{"num_key_value_heads": 7, "head_dim": 64, "qk_norm": false, "bias": "all", "init_std_qkv": 0.0238, "init_std_up": 0.0238, "lr_head": 0.00759, "max_grad_norm": 1.0, "doc_mask": false, "train_tokens": 618600000, "dataset": "wikipedia_en"}
Each number is 500 + 40 x the weight over its row's rms, rounded and kept within 0 to 999. Layers, rows and columns count from 0. Numbers have three digits each. The size before them is the row's rms in percent of the matrix's.

# layer 7 attention key, 448x448, rms 0.0721, rows 278-320, columns 0-63
113:552485440464494554473510561547467553431515514505543483508477490495491408480529521468528557496475518471457469499514528544554557437545571539487474511469478483530500447430527531541462390471556522
120:508473474545469508513552502492511523510427539508462467505439533486501537516478466553532502495498530494572543485476536512505519525484426452454481581539517488516492429471484447537502432485520587
113:473498537491445518547491408466522475497549483489442499527531482505521536508503457449478394500494470515583494489477545562467459537499536467548499525489476565577507461420455428510540434520556473
117:483534565530431451398461480495488483505439553525515472485514502485453532525483508492464445488459530508505462499555407490413501488523467508538502441494460486536504543454519465495505445528541497
111:552521551553498516483503462481543512516493498512512423565505432568564535498446493515475540528508558445474475528493508582559467469525583494474451572492469435487507552575475484506490471469475496
114:488503464495426509445443507573508475433451532476595525481500511484525512429439516469437498447456475483477569530518514470476484517497484508543491406460564484561513513472502509536562570604424502
118:487471455578535476534447477462455473468545501492454478544503455512513462521505462494455466504458480486479507440505460508463510507562492540435566393466516501494518447509473553499482439512523520
113:495462562470499513513538522397514490459463519508577460471452458467509468534545505480505436510414458489481480534467464474496522517477561494507378493529502459569553531551543545502471472466500533
117:477523520491445508418484477584569491505496532493503545509493486465485540489536521597467567474493517475514487545552550488445536429506513482569532486463442419496457487419506480487482432474454428
119:496576574482483468518534506528439518527536499502541483519492451498513531481521488500481546476545497520517438462528485489444583494516515524540480547519491552447566452517414388442429495537506523
116:520499506466505538451448500526495479506575467501419552572497481462451528583459487457548514522477481523473405476475464473511517459518472501467503521511610441542506497569575569532460521413494533
115:527568574478497439505472477508472470476543475439482443473426443560416557521533442471556564549523501583457523567522467448486521447428537450485420492471500548433446537485509529515586475524474530
113:498532534472485574508504385441471488474468558512551510527473529509585537594493524508449533461432479504522580477499567535531480503507497534449522454500480481508593529569447472513553510473515491
116:444494473530483479508527547489533452487486463525470500483455417513505517508529536480505466574508508517464538450491525556436511527431536488514529474528535505546573533508437437543528520450426564
115:503442551451531490460474511497445471544553455519495544506559508457478488558504447561461492531496521505444450533505519524491533500518489522550416538491547486415415517558478530478528503478455462
120:487478451586477477546543494555581457543460523515552447491535514541491536530425455398401514534460502467580500473512513556586507460430505601529421540528527458499504474519555582512514557570488450
119:518563534486501492521547567510583453561467500446506556505495526505487471531499448470501488538475488502439548545466466531497529505456477579544463551524468492512552519446538499531559519468459472
115:494512549491504519491483535454415531449488505455437515460494471512485547521539469529484449544496502477549447499429557520417516448515542530458478484505523547533452539541526475514549533520476578
115:538489501502503551449519531536506512407457490472480465496476533439524492537489389472533502540395490586579496484501420482564531429502543543503517489513531467525494450529531461480549463476498453
114:520484481438508473541497507468508417466446426453534525440475560469499505469545494501453505443503443517432493420534454501503484561547477526509568505464534534498461521455438347464479521529504547
118:453506462477532486492468492519454556573516450510541552533464450515447538484467480508509468560551517450441472487544503436420484588534544495554528475498514545490447524452420497453524584464508500
111:420504453506520430485464492476537492545463562408575476501476415526441464461427511486445534518455476556562513403592439536432565471546513483483459432551569530536540494498458483491562541478525505
118:489518505486492526494483522451527502523480509542459579491529576533477516512410536421451491474518511502537570416495477529430486543466441509479576529470522547542503468506518550420407488485454501
123:552490508462543494449532504514543521498489492544566542479480493497526457550569514468432461514473532476540457525463490501499488491518560507457465477504436500540600491503468492535520490511471487
118:511471474540540494462554524494503469508499542511514514455492489495463487496560506543543482434454545467499486503479469524488459521486451567487461394452557519502606471485424537460442367546467482
117:492541549513542525502455510506446457546467480463566537536544469497562513595576540470473481446474488516535532515460463487531553501500570462556492536561524469540399472446523503503536514537423454
119:450551536486526520529523481522540498471574572566475532503518469552565539563453491556477461524474527504518473528458522509517557502456525479499512519466502578492507501587434489485488512485510548
107:531582489535465536493517551510499500458637526536534531505529521514472495487503509574570425539470503533438508426455495516508527491448581472526458496511496520446498496509502539511550504494463557
120:467485494528556571429507479503483479447563542513487472487514513531451488592508500487474481492505574502514511568533432449520476464486459558531430448583471411524538459573493518410458474477570459
117:564449518490523465524497492482526503558539558457432504479476504479447482466497517474527538511474470512493424598458485522487513502469543472474491497565433487500479511509533503495502560547496526
116:466460474541532499464504517468470510518492447469519499523537495484459546482541517518487514500533540513544486547510499551501517533476487513459560468468527515493482439479545548490607482518530535
115:487444460524512506472408489450486449469595465476452457480493536507503520573516501508496447463502550427472557509553512474543531570484501476550552475484460437452538500502453447481490557452540522
117:525475462493483515510482469487479475555515450466531432477539559506501454514504466490525511548529515410522498537520435511524420459502516463502565478532439486481510528491532493534573478511441466
119:507464562461476436439540500511436494507589511520530579499435556512508474504550479491489491510473533492575510491561546543473481566552480530542424536492511424474450521487454513417558462495560502
111:443449519478492509568463503497496497513498520525476481500491489471550489463471499458498548540540489492397460497434488480522499554551501523532463474460527491522539460549560536506478490494483456
113:460504504464466498512499529430530446526515489493541533598510570464509460535540511486483502449552498598531475511489461503508498554505501437560384433559532496466411532578532500454420493487488512
118:537463464422461459432518480521531583477486467489503567540427604508445494461510497514508440464489524472534460424506478507556559493511565531487487596487452520513472522434542514543509516509532549
115:458522541439443487532486476470556504528484532540473516477458506509487424478456481456562520501525562481543481493454498496464486552562492495542445478411556528449522474443527479528486542452492521
114:542463523427451436549507454544539560507531538530574542485528546520480476478470461519482519531528546434485532474543444494547557426521511534479521534464514532489547547516502429468508554432413495
119:528473528446472473516502506380502480500530570465487561541505473445457549561507523483545502528457488516490439453472567490478445466489570496484470471530375545482475582464401557491502507433471472
116:527451552470486538598453487492468509555528470580518537530487529515421493526499529519541510517638459482567475481531516510442559461531465454493501476446500421386534473474539530529500411510508495
117:487540452512459450502440560516594486502458469557457495498544485471522524538473480526497508552520542570472488449494411453497429493443500443516434523468460475523497505501544528412498555522507540
099:499524499501521565591579457548529478523526554467542507557520458525499545461539523505465455409481554507471533499452489433576488561511509461493509507457487508474495480541510511541472460523460411
# layer 7 attention query, 448x448, rms 0.0713, rows 279-321, columns 0-63
119:567493487544426539471457526515546419558515503483547473499504456421537518517598576527448457521444536486490484508558483513475534539456483527504480531550567523491533520442501510482506496511497564
111:449493477446517455502552429438466521475516483495483570452489534478503494483481538471553516491488543539531529425504496502476499452513474454427443502540506540500486554511486537481461540456553512
111:527454592501572434427464479500557529457506532434527527493435535418503501472500545475497452496581502472460477473538472464546484454468519454539518599445503484533514470497502526452501508491454549
105:512529540514460452503544554469503419452449482495501491529499476559480534573589513494464464510528505497581483518493415532501443537458490507516501467470467428517523490532502552464503540496406447
109:493453481569509513467436597524541462540487446553535537469517428481560474474471435533419520434491456504452529497533523461553521514520459498468458533491510531470464504508498505499509451479487433
112:527444486553509488479510478507455566431564542553472535518426563479561452536527520561488463512541534476500561541538519538480487456442531480543529483490539475554521540495549523431557432545505505
109:519496564504539461537432406480437520506470516406475417533471546377526481548523489512425468450582520551474504484489469515453473470543484499413498456560570447523463515521520553469565454527603478
113:522502517531509488474552477503513540465519486514516528540565430508507452539424585559497469533522408554567425560470461518465472517509506520518492547482489534487466460369488485565491498451519469
114:502526501507533492541474519530502479547457434541495513569491545483514483540518451523414469489475563473482524469511487501497500527501494528513518477454579515447428580501467513414433513460482529
111:495494502463497374540460512456521508526488477553487556533467494463540390446479515512457486475479466500500437549548577520495573481551442432414537462527511532542454522504576514539526475533477513
113:538508554445478526490531491471466483473502502520504427441476517547393467570467503517413477430473555493528464571507532361518489515454496528464485504488487526470495522490454540530497483596429539
107:488470508560521585559522381472469456502535486496420489541478540517474545474452542550506517478482509497530478500525496470494504455530494475498527459560560535536559445476493488469542420501525507
109:511437454478494440526534520488510495500514524450408459451483474475521541474513502510479448493520466530542520474495555589437460524531509508474524522477510536455488544489471563603510487465506525
111:511505449430452494544517473513490431508532514433465538526484485534465472472458502419544424488483475516478469539458509537464573492475458473522561476500498493482500457517475470443516502507517544
115:504490517524463480545528502516502400519566540540507547488563502525581500530506515513522542546500592475573539464458489494505552442396496539550487499536460536480466462441436493514496507519562479
111:531437513506530445538445553539478548537473582448504547539549510511512484517545402471437504450479536489537529540462545488445545509499496556494403485434507502473565498532488528552488409436495585
110:439543452478476534548436494491538552534545562555473569443491462464499533508493525558494489557466468489472536462445490458484450440491478532497587462505508544480467559507506465548517509538480439
113:562499537449434514528525529532419553509501460472511457535482475392528500554454422462421483556505434478537479499571457466483467451518537467533486505518572503509539511553511479476475476518507445
108:503494494483493514513579535515484449431493468436433418461501561511531489492504552496471467443570509618396606546516481476507551522526507499542565498534519464511455565474504492503527485493545556
112:476527480463427496506502508534432485523585492472449501526507572571479502465483478457581467455535497529528573522566477527520493462475526443574498467507529474482532493486514452531549556411511509
107:515528479472483438543477459567435481517469562496479468576414519500452513510425498550443472524505492492483557459486418489545513494537479542524504439574517498460443552542458445489580432532429489
114:534488481539505437515441529492502558493495586425455507412481512484514458445462512555498479534521484445531527514520477570463511471492441516496555489477539513496538544402499437540515515466498480
114:406539555534504505470520544558490481475475495480499486403468477508482484542440484565503453551507502539528529511416560555510505551496526561521490548535494491563495503483486439429474501427542473
112:430484438510539538437539569522480459478478548535424439456533469533435527493491480478563489494473531508526449448516524484488425484499568451459496517459493470457541529502469539478538457452513476
114:479492435462491520491503488532474535531491524470509518467496483498462511501458528521513435508533523529528524508499472471446445490506473438504522509563447466429470447481467517551545543521512477
110:476505480530456506470491514508508509539459517559461509462501546463513507541481515518539519487543510525435440478475422523448450582570476486471480511507531493509491514516491541481460492530514530
102:525446488430533498464474469478510454502510521438500490497536551505436467481488497541491447544480461465491487464439496449545489521487530578492448520508441541486458512494497529512548509614528483
119:536555476464451544475476496527531493524478522478479548481471481590507434485429516474551520480492509489554484480527540501498476506500525506575506581454447479583479428555462455472491518487463511
111:487522538514569515573487530493464509541503525557455507530467519519504494464547487555475498496523531504501554465489456455539505532464451499535527532552407504558513493525646472445505424505509497
113:436463520475488521509553441368465493576467501423505480568489544552480496500536492483531458442522431485469569548445483486530564487548514455501476544546475529555502458553523534487522448515446488
109:449468511495476513481453491484522490540475567452431496520515492481534531500535544521444577477467565515532521542488449430444499498503498497597535473528551384508512459503499459503451477598550470
116:539488479482483561504470475486425513509550510405510468486581532537537476421504588511549490465539542559473463545455529451477373468449533454523454472462513518459559473541525497501531541537448498
117:500419509489514515458538534447447535468494506516493473484520549502513567514619487472540473557527496484464509506600529554439444526552474506489379433566508503468457472502472427474504480520468512
108:368546542485517501469515495515473471519487557490472483466488462490489501501520531432451466480525510500460483533500466472506543495563518528568453414496497496480454543525548575500583472504504416
105:524523441494488430521463497547486469511487558454470532534435568490531463547534546520500533503536493443527482514541523492531499473519495455532476437587553526515481519474437462478481515541429465
112:489573493484532520475530494476458511423493469463488577540545465503521442536486528487528475499505527545523541508498459539472477457426544554481457498547468449508519538470550600548506505513540561
110:455543522416481446462493518472477519458483505500450552517533499532500503513456478492488567558501534557561548422463484502544499541553494456556504447458515570509551523491503511473524451513553477
109:508446483514519501550507505515465493533476505470556396442564491541526479439480450490521473532555506369469539483562459512472473501493493499450474409465467531477513572564550508492557454468482520
113:501481577470466503456504522468513497486534556458570563524487543536525500588443465432570470537521487426543511465515516487495462495508541480447562513449400541556461602512411599475514541512543536
109:543526505543462497552460537485443491500500504563433503542443517540444568469450548474586539531502419572485471455486455518430489494488451534514443507460490438500530538477512481476487504515493554
115:522521523508491522484447558479559523485554474496528463532530506585534505514498471459560488447452528537539526471501503467519443551455406440504476550399456468423503535499527480519562528457457503
092:468416487490466572537548450527520447409488536538606524525500560480477473500531501558475471471474510568478520432469483482555505526551519496497517510448503518519495472491519461511435497513485547
095:453528551464466481541559489457490505481457464473540452473567485496480496489509512473473463459557500471488535478412468447481488531491509426421486505472590505515509524581505511457455523475519434
# layer 7 attention value, 448x448, rms 0.088, rows 256-319, columns 0-63
123:513518541485546452533521551551574455491480500415481413558468503525436508502475519546498540509512469502516488513487476546532466514496546480538520534540445493529554471451474506430510525544514420
120:515533557543478527501474414493483461461550489471480498517482478505506510529455438532500494448499444507564457507472511494467464466470503491564511519485503504444538462462514495530529485539494502
126:479576389548475467507588562542429484503503514523541544454509479448518487477506583514463435587549515488506444468486459552472514492503481455529508519490464588533486444458496509555558473572507476
127:550595503478440490509507512492504560524472530576530517475426506491492447589516389508497468523532562498443488603492546488430548507495517511481578519445520464506482492481477496494514533551458435
128:455459499513523436476506430585488536513537548489491528566579515456516454504547515474474499473558497415490435545517530442506536500506448442458530483511522454512451501528480476456468514484562525
126:531510446539561552470445597494482518504516595509472409479498507543474467505454575582458477493500469497539562472481470464501488446498554559509451472495467530495545553500428532563519453446527480
126:392526433454441553472438485474536486523514505514502477530492491476495552492468466492460442532448478531484548529514559448464537536493486468624521480449478531446536491500565529507564523541603473
125:472506514478481456565542488531502484480566510429526490556439521357457521495512543513463461484492524486538538515522576496456477509473458509540524537544513522528480502487499542504467516516506521
121:488469463495459550522455531517477432432431493490513546466510553487553523571427551475442588500522542581481467490574425481441505571503468545537505522450511523545526493555526513516453490466510514
125:393431467503578518428518455417398474497452579412461479477480491504486433503514488481507477472518457495547487529485600481499489479555530536494500500396536420485482522445486518510512504490427523
126:461465526536499554503454507507512458515555527470581534521520452464467483528450489490588532545535448471482506532426528543448507476565520519631521492452480473513516397494454502545457420507552509
128:486513529459543494507491560457524573556490472478494517511514497460514480468471427522513495511435547504545503497445546482509433504504524522450484535542462440526480464503473564511472549502425497
125:505411501422467571511491560492487515491524495526476465491548444416549513486539415464414495457506516514397430518517503546438545526491466479527497441561453498503538486505479592463446491466499571
123:505490494514521502468519564472428481512574486493490457473518509485435466559510521513474533580521539460503503467559490516435469521495535526503514489552541402509508479521450469454524535463525465
130:552460481505562537537415482470497458511543523424437503526447505455515515416530472487520458516473521489533466456532436497565493499463492474517461511548539587489451510494466607429481503539417526
122:468540530526475475461442461525534432433473522445479408491487474485521518423459504513544515517466447525526532500533524422504551510473557420510500494504435506506505525546526440529511522564468456
126:443549531527470442508506477568512486563510532475532532487408505525521463574505468517466504515550514493543533573487374499515539443537552490519454552573535398507461536447567493450477564542564495
130:471499565568472507463537476537494488585469488515394438541586566474485496465527480478511526453431524475502517499530551477568514534520551506439459528550490509494528443527416499579482484521537444
124:446518538458480485589575526466509478495446425541491476491485506593435419497471480489533509480480541541590541455509510415462442520468470591502533463547512476481455474528480516530506472536492477
122:578521557533591443450428573419534508501482450433474479499558506472524560411495596562468492494458408514548421505482482470478508565488450507500475495484506480508557429486545556559494502452517484
124:515532453547547498516530493532444465462513422551518548518395436464464461501452473551496508494544543492550528443417468507391506506540508449556477450539513572493512575517533549526554579541484495
122:492506479464548438485476539526469503473454488502557503433447472470465523549478428511568566438504466517541502492567505502507468576520452481482573485464458441536543537513514466511551461555468531
125:578496477500494600523516446516500490501487479543512439460554518511473561531473477542483486470475489517511496422510483536473472511451521531504469460507498506521524399500447505518468522471482480
128:536518476518542531553448457446491500514506437515498521502470469503478470527479504457435486467453459488416433414555458484508479534458513467389536429482476472553473495444496449539481504474586494
123:551480523525457477490520436439422502503444437528476511502457534468538503457452471509512435500497419496545408466618502426501494401571550492517556495518485514507495542538469520530525537525459485
125:501560464502486493506452471556503523545434465547523556513450464455529501465515477536487516546428480503471476447577502506447510467441438462518495556464511435511516602485447471547526526431611483
122:512493462507388443485464521556556382567514490502512503476469497422478581502464483593504451543513525513483483490480450486554459494520523465518514520488464504546482530520541549495524489533485515
123:504504480481494509440499544536456479514510477474537560447472438545574483464462563504512541531521508504464497477526517521487413526509482443477480532483481513467484445476496529533503516474430444
119:455460451513510521518463536496499591492442479538443507546467512444484512522441522419459539481566452488493501470488475500571577478469429492440498515467500481450436516393484537521497535554468457
126:551423498445506481530453576566456509466501488522459487447483458520537522487502574576486538550553467489522478355537467421479564520482499480535466528481514493422491450511581496461543449522421472
127:513467542501418430542499500470552567465547522498577431494544487466490500506533429518552582486493478492555471495484455523503466573532480489491586479448481444469447594487482551454534477512522451
125:523543495493579450508481538436491463441475547535550465501457473417523480518482429550473513446458477471453469416464560451450537510518504488421455504472452513507550484587505506447518488503494480
123:494468500475547562493544485463568481569534537492558555478438500520485536497506476493455512494555472499467480437491488475452382441503552496491504534527511478547474435498571450548469504435493527
128:510561427495537519542433525482523460507471484545485478516551417533407480496526441450473388495452541561548433528510500510521558473506507528445479496421616532475449517474547495432515563490559519
123:546484489473571524504514510497414526464474528487517476534496526494547522419491463557482483438477563556473568514518485506513511569527495428581484544412484556512538512513512514464514521467495416
121:440498394497452498565506501406480528520451528465579504505452511507514517541485519479441523546506515524523437430507476480474418522463456523553449457591496513472535494575582484500493484478514485
129:489480521563510593477524435475527466435505515513530448472558506447512510460486451585518491494528501507431491446496517406473527521497490521473541468474457492509528507494583574488504514476513513
126:525534529449461461529508493523435537473523519568560481510547555516521454521517524463433484478491528517559491438507538475510498582525509377487530525448522467422421540491454545455541534559506520
125:521488524477505588545591503501518512488510494539442577460468498450485443514538498471445532520530463460566528571425561504540475403453476530567527541475527511448519525495511385470440457503464480
127:466509486554433578523513472542456480506422577514473473535488493520518475495505564501436458484572489444479591543497483416585459470477524503427468496520579471450535473489490534507518479486548525
123:483488544531436485486537470512513550472526544412527517559470514431506456534506450446500528436484478572485578469557493489485452500459512450521481516477507492555543500517484465567507532525475501
126:493519419572545492495511469487488475530506477560512550496557490469531499536539419462478582555610457489488514485482505505456426560475511451538483555446544512445496518512450465516529476522481472
127:481497421483430517501506513509524504543508535512498522592423493504513547483508444517563542486478496504597497541446508486548465484422468488426486443406452493466507549463487565552519503458528587
127:507535517577473476445582503486527478523543525548499500463555473505432422496469529524574463564472501512508529566531453438542466594425510522572475520410495453484468513479568489538425532427484539
128:536588449593413457526469447466546541500446455501462448499460419509450426532453473541487556489378458536534514493493434481544527565537541548464487500491463435487470485484449530585476523393450475
126:475524431450512535581439572477556504476506529514540517513519459501451396519508528473613460503495520517510460439457512494536441511489481519470511512489445511476516492555517494495473536559505495
128:480460514505536511538481543459468497484508458434541443511492525463491426501505540446453534496427464488526503477557573488502514500508525490519451453535527460474515442434499569464522517497510553
127:463488464477439479480507565470555503489526458600503486518466500553492544517456560510405423486494394499426526501514538527506508495469439524526455470509544510456563489588514425461532517472449558
125:540435539514429522509476511472484557474479575469548543494511542485505552440501399447440514481523565535498477480444538494501463578467510497489483512486453449457504461538456472534492434478493520
126:499551532517561470501444499464436530491464518468477584467476604536502554458497459467605522472489437485578445530429470493547570610444505439407456494459542462595524500518518524539467500509488519
121:599523467488555482495445496480446425523458431467499481511518542461435464518499487533556456502566519483429537474564512485566531537493549509577557516547520432458494470506506528522508464446515493
122:476474522423451463526517418536480477493483605480500499500511470473501494430434567500560519473520501652554462441496535504491488462517494518483519481502507462527470512493420531509535530551475483
124:505500497509550493488514491487518496489482548446512446457398558451579484533453509508529571489477530484481499500476569520479520519522480438540476448577514473487466529487524518475507490416511570
122:453598442523519474508463584475555442426479495534513571450551549544449512511494430454499527485553515492492572490527497450501523474499551482510435544487498505486525534492449548455431564492588477
126:534519501478534469533487581497455541532608455493538423529509449444540463488483552501483576530508472471514470483467578497511506499483543484519528494500452461538530454502546477455481421444486427
126:490539497506564539512498542516517535492504532586535499536523480504521479549495454526454499482524528411532463562514546555504529499498497518543500525556473476509499502507474497472493509470464448
124:519518522545473589497505577416497498505532509489536506548492484446479471508534512520451503529575543464551555482559493476492509503426530544476498400513497486546493534467543516538522528537489440
125:528528457514464460442531530537490516553515562450437456528442427547453553433511566487512509473578572549494520479485564470587457500544560466475526494517426471569491496448452480525515458470544494
128:460528555499554484546508501577477535517495508567525513497490531576506511497549485502496544449495467476540501587450528509458500503499436512488530544456503589501475475532480571518520454463584535
126:452483488504594495455518472483505534531490536572553529538535507490519440441533569499427564532483514527476499530465468503509511488504452484513519420510451498528491515510503510501492474543513491
124:452552538452511528508458473481494567470453460535467439481541559458446527450526524511544515517499497527581534470435525532454491482482511478574429499522556494557517478483473473431495465459510544
124:444542512509607471503535465560439532507496432444516477494518463518497498465514519493525436526567470487545478525463459494490556503455503551476530548483454496539576434486514484524537504403552541
122:512500504422554545485575483521472465464472500525506443430429540468452583584473558546531506480563513458395524470467441413438526543464493486487447517489536472537467510486470516540503489520469559
126:527540512521468574446554456541531520466481536541426532500627551472483415473490517524442439502557472553512574451521549495537530488500422462489537458509544451522436503526457552463491490525410483
# layer 7 attention output (transposed), 448x448, rms 0.153, rows 256-319, columns 0-63
123:493522417494539520557552439572509479459504457520507488518512514472406489481505499491519475456504540383473480473585522475496571524537525425463460536492453562521532423463519533480546502415528526
122:493470480503404467481503450526454490516544484510562460520478458513525426500500509542475483501515422463424535473550458485524482498503562449430483442429505473456516461461498466595516475540525456
126:516536451485443539484491532481556490410501595475537492532495503434468465525489496547450479557564559453474494426445540551478460549510472492451516492504465531509458451475505530572482464554507504
127:508509466511517406469447465498462467484562542498524447507546528501565484533523397483426525521482489574539481490553506447469515533417479525529491496551449500584521540515427525518504506452535443
130:489485559517615559493551502547462521469494492513541494465494556504454429491463496481535487479552471498454424518490482578490556540426589543445504503462520516469481582525486441546464484536537518
129:465508468521473505398476565524447548487498559448501535486528485499459526448471503463549518549529487521516499483439469498434515568544496548465531524493444506525472527524446553482572461496488517
124:579479485462488508479537491507521537519541527490438475496545540510464532442489459520489491519507520473465413430531505492525503486527483554494500479493570455484507519496549523494491542487470503
128:465409452462500418482469510523490591501517462552497509567565504407521475413471557521497595488531552433487481504565493461560514503465473484456429518465556476486491517535489532466395517494460496
128:552505609524630567548489474416560486511462516498539505534569542460544502549492508426491539453480534559499527504487467458432489528520538528513470536517556487473499473437515547517501472498519552
128:459488470550515548444493504483513507464500451423544511497518559461523545453490470622520482521485510477490530429483488489482489532434511578452468475477447457553516530527534467449529469505499590
127:502497548570444480482495455494502549500489482499470485522451464406478495532488513524508408501521442433392523467525454542455519549480474521476517487545476441460518517520462464506581449515501509
128:498474504453575416543490630447469471472527460504438475507464501531500484479501470462472531503465505428527449522556473582477528470558516497534507475473537519517478468515562524535462491503512507
130:432546449465531514515498439470496539450495454450460510511489528516464496511461534460465529528407484542433503547456496556478454493526547496546558564486531526458507460450375559569555547516550457
127:503463503458472531458434456460528460492454448561538525553526503484482524462445482535477433516534473468466530460502511522507506505506542529551507432559540411522522445516433478466438460471463519
125:495423506526547492406462515464407524508490451464484433508534489594474509410502450535468420530517518500500457457529525463519457456495534478568474524533537557554463516509471489571464458488445501
127:518508505499530494484483461479573450493464479526516577548511509485471413467525543485428519514451493516544488507525518446451492554466459533527418556600481470437523510565537552463456558520461508
130:574522530534501480505543509537524420531530514429499483480473561547443449626536515488554470534520476528494503531472546504554506522512508550544614464451531494497522450518451500505462524503542471
128:481529529531530486535477485449560534530512528501484567547540517430454496537497520530568460523510474475403478437509573483538465522541477517486420495587509466449490502561423510467494485483527536
126:464532539440400565480446565523493471498524535552511465528514492546420550457472468490522537447490508463513548561487425516587555530577501579494574531472492539511458505499460487526553600501585518
127:529510532467589505440514543553508554455511417468536462511462531493463528444598503503466511531554479469477586522529533443532468472529540485467487514501516537445440522499536518456484516493460481
127:509444423562477495605412480497467398432490478487495476443463505450541491493509501498570460503550506472562546532494559545464475510496494452508497418504530492466486543507522506515513424467529560
124:427504548525438537499448536548493538538481545574508486556418454510445499441489446552494499448542481519488452546538590510496536446497479499515519517511521543520544488485507503483548504542461450
129:477453506474540537528515460550510567503545407466513482513481561445448472551471508465534467481528468540487431541484491454556493483531473551499425496478472500439464413453484518478500512455472464
129:520569550481547490544488462497497537521536484493604481574499478502505461480511513523560604526494472537514480469475469518505451499457506451511458523499435561537465495538514541488480489524540482
129:492555573519503503477441510486531536465473520471515435452459463543457541588448525486520555507522366485453528593596580510516484490524514533551524540453481429547537449440507494515499488515467488
129:440524446452445516565521510457504441582515569483529508446542529511515518492542486596483494482470500523461498515505492554452456428506506435523561507517449488441497457522453576558432464520514493
124:449476456511368477495483374470530431528478475471500465536554476489515485536573494491524562466545516503543414540508572508524558511447499580534513482550558459497423506447511550459507523496478519
125:434519536476489481512529499464496517577582481484549489542431564457486542518535455546453464529496488526540483456528516526497462511501525535488477502554474503579464439466532476528524495540491415
124:563474570516417537456510520493574534543515512547545487511553548488507527553602477563448443557525497563520443561539492472527488452553559509511521541508457506488504488518489476526478478543525540
132:511381498532559446518528489449508514514486589530426594531477532602510436494498488491503540478528499539607513487487502505451536528498543489499478481504461566471486469429518530454473559436457540
127:481462510440464458536479545566506504496439555516408534529524559449514490557502481504442581485498531533466424490523510543403472506514527525548464509464519462440476472512530410464487543445568484
127:509486397455438441460513528458504512492492507476439497585503489588481495549538599519497496522462473478464459459507494508385495486521443487566426550536473524495511515527540495500581559541520448
124:458475565501563544543515478486554518556527482465511500528605442633519431487525461523520426455420423401503492550491480476489497522465501561491483447544606405514483519482556532474523469534547453
128:521560515540435494540458487479478528474536586499484433445586490593502528527424495526505455443527511454505475497564496490536508527555551483508524504417463466526546471454503546559551487475436525
125:431543506542473502483533545475439492497464523564499470532519501543538484497513429477465493471542541445472508447515511497511521518546457388560601495524489508446553535538600510527470539410524497
124:455532497595514446531549515512502524458477417516565542461467569517402468566519533535361533571579588500554411517451476518520490504530514478520446465496532490535502512533480451520496463468504515
129:552499466505495496531469376535522525521544583476550476504459479397518492517487470457506493513505506568527439548542486459489474505451492469513517521464503480540504515440470588511607415454514494
128:504549540424480489494550632525487469499473540546560510516467549465515502541472525404517457496443476573491515481520501487512533472525511496571488534573478450473442477561380402523491454469440517
127:466500494529472445526488483555509515461432507547491499528507503436518488507498530531483515495536551477576586490448529512432537451485565474531499517509512525486526485487504491547510434473461493
126:535467588492425440535536449504520451467507488459540526535434518458457513506519570550536521514553487558510477530515511491554507466451503580468507532435513386542525568513501472473462516373492454
127:526560488515604477514493453546448475593519529457483448508520492458522526477492449537470514481495543511549471532432500438474558564567485586538445479491545452547409578484477473504544549512433547
127:531484582503450533543478522545575497483422606508434468499525533515431417520455453594545575556470560500486549462469535464500524525429588425486440547504546464459481498469596515503484412490502495
128:484468550466474435543509466582538501519562497504542545511639559555541557550513467550551512511477427455494476466505463461517461487431471495469480518532479482552445491439447542446484457502537505
125:462471491511516441531487564453496560607515507559501461513539505454457484519477452507486478587444468506515496523453485438512503555449527483479428584477532512493515559511422514500562529394531515
127:499576467496503472502591526410513437527490477476488424543502530562412450503438442492374530509545451467509527469583509596498441502498482524517497536474448418414447493480486582470455551525525545
128:459433519507435441462496613575453528542478505562519475471496524580484468525524474509493462492530504484516525506491537411451531459418504535518546505494509454526552472544469483498488496567581545
130:512524477517506471476500426494548493523496450458541516480495454533486495432471557529513562551414556432422453515545550570422486514478450490413470522564496534467543528508462503441514546457453482
126:488442590516565567518495527527547445435471541570527511510495525515555580448464486469513473467528442527446454507479593460504515399551486533491562462472481458530452525523519511577447484456524497
124:473481468522490491471580474536432607460478550470495468539472527519506599478593438504458491500526493480468497563421467557548492535481455519537523474462570508534484495490409464517486488453452532
128:498540504480596478484548532459481547499501566438494524509522514527572501455465454499527521555476544517532529514498489452479472491475468467507503537502508494481550487516462392572491436555499414
125:494501491495457516503491506492529500554454533432557576532498439522527510475475526483476464482496433513496540500543495559521493494506469490452496518559454449465497488520525531592535536418494562
123:548500500545438483496437454509451496481418512398515519499463529521463520441447480501451564504537495432514564521545520472575519504541486527454436469534516520509554451492449485490461499489553524
124:580534526460529519519559525467487541530465469487466510535453512534537576523499495481475475545538462524456490496583513509509486488472513494488480462438452500533453526495547586512526459508530503
125:482508518509414484434517529614481523513534522553546452518567415508512524472455478544420506488432444539597452539458507503524460543460537469490463505541544483499492531438490534547464490500517499
125:551520500480568507500494492478486491484525547497485592500549554463485429461421483522502485482485455563483460464520458565523466501502534550526575470560495522486495526537565498506515502507491507
127:531512433447574502503514548496619441519498556527487410511468484516466537503515512467519494574552471515500450448485563505477558476419463576463510505548470497512496566497484525543493522479480501
126:513525502586479480552431494541473524493550468534470452498499553522508397527516531516470509494471461523518487444522467569454497481476452549497487525526521512514541561552467540471543527547542548
125:458508439457538503422421541534485431506490433519490512524504541398430375489509455556487525522554517431480537493453511539568533537512543550469486497523409426525601539504528515482473435495544536
128:549571480552534503539538430490482492451589559447501477451472494470523593497514539557517484517510527458448559495447479582476478482559559514550392540472476398488509440460516530487501494487553533
125:439489478550475572496458535468512490500549529408469491548444510519529544486514453395484469515494466457480512516499482457524490494477501486589562493505521575538519535549512577535469502476510537
123:549481507483494533507482484500508452509497510514479493461449523478498457442494496524492476502572559526486464504432468563544483499472458526503485490450415513539515537515487468517476512548587466
126:471510479451514561504506437492534402497539489484514479489477527538550470537532523460469433464531432463577507532516482487545459496489531517485559473466547523500534535431608392445515500497452477
126:472549492510510537497486416490455522466490477496437534468538506467463491518501483530476524482538524570499486464498516524523481538521466461493457502478481509514505529444455440530500480547476449
128:525497576517465535583476528491472486460517422395541460476555516597548423406462520452493427511455537515428393496529554456499486581545493533525551498483453497424469485492575542503496498506447511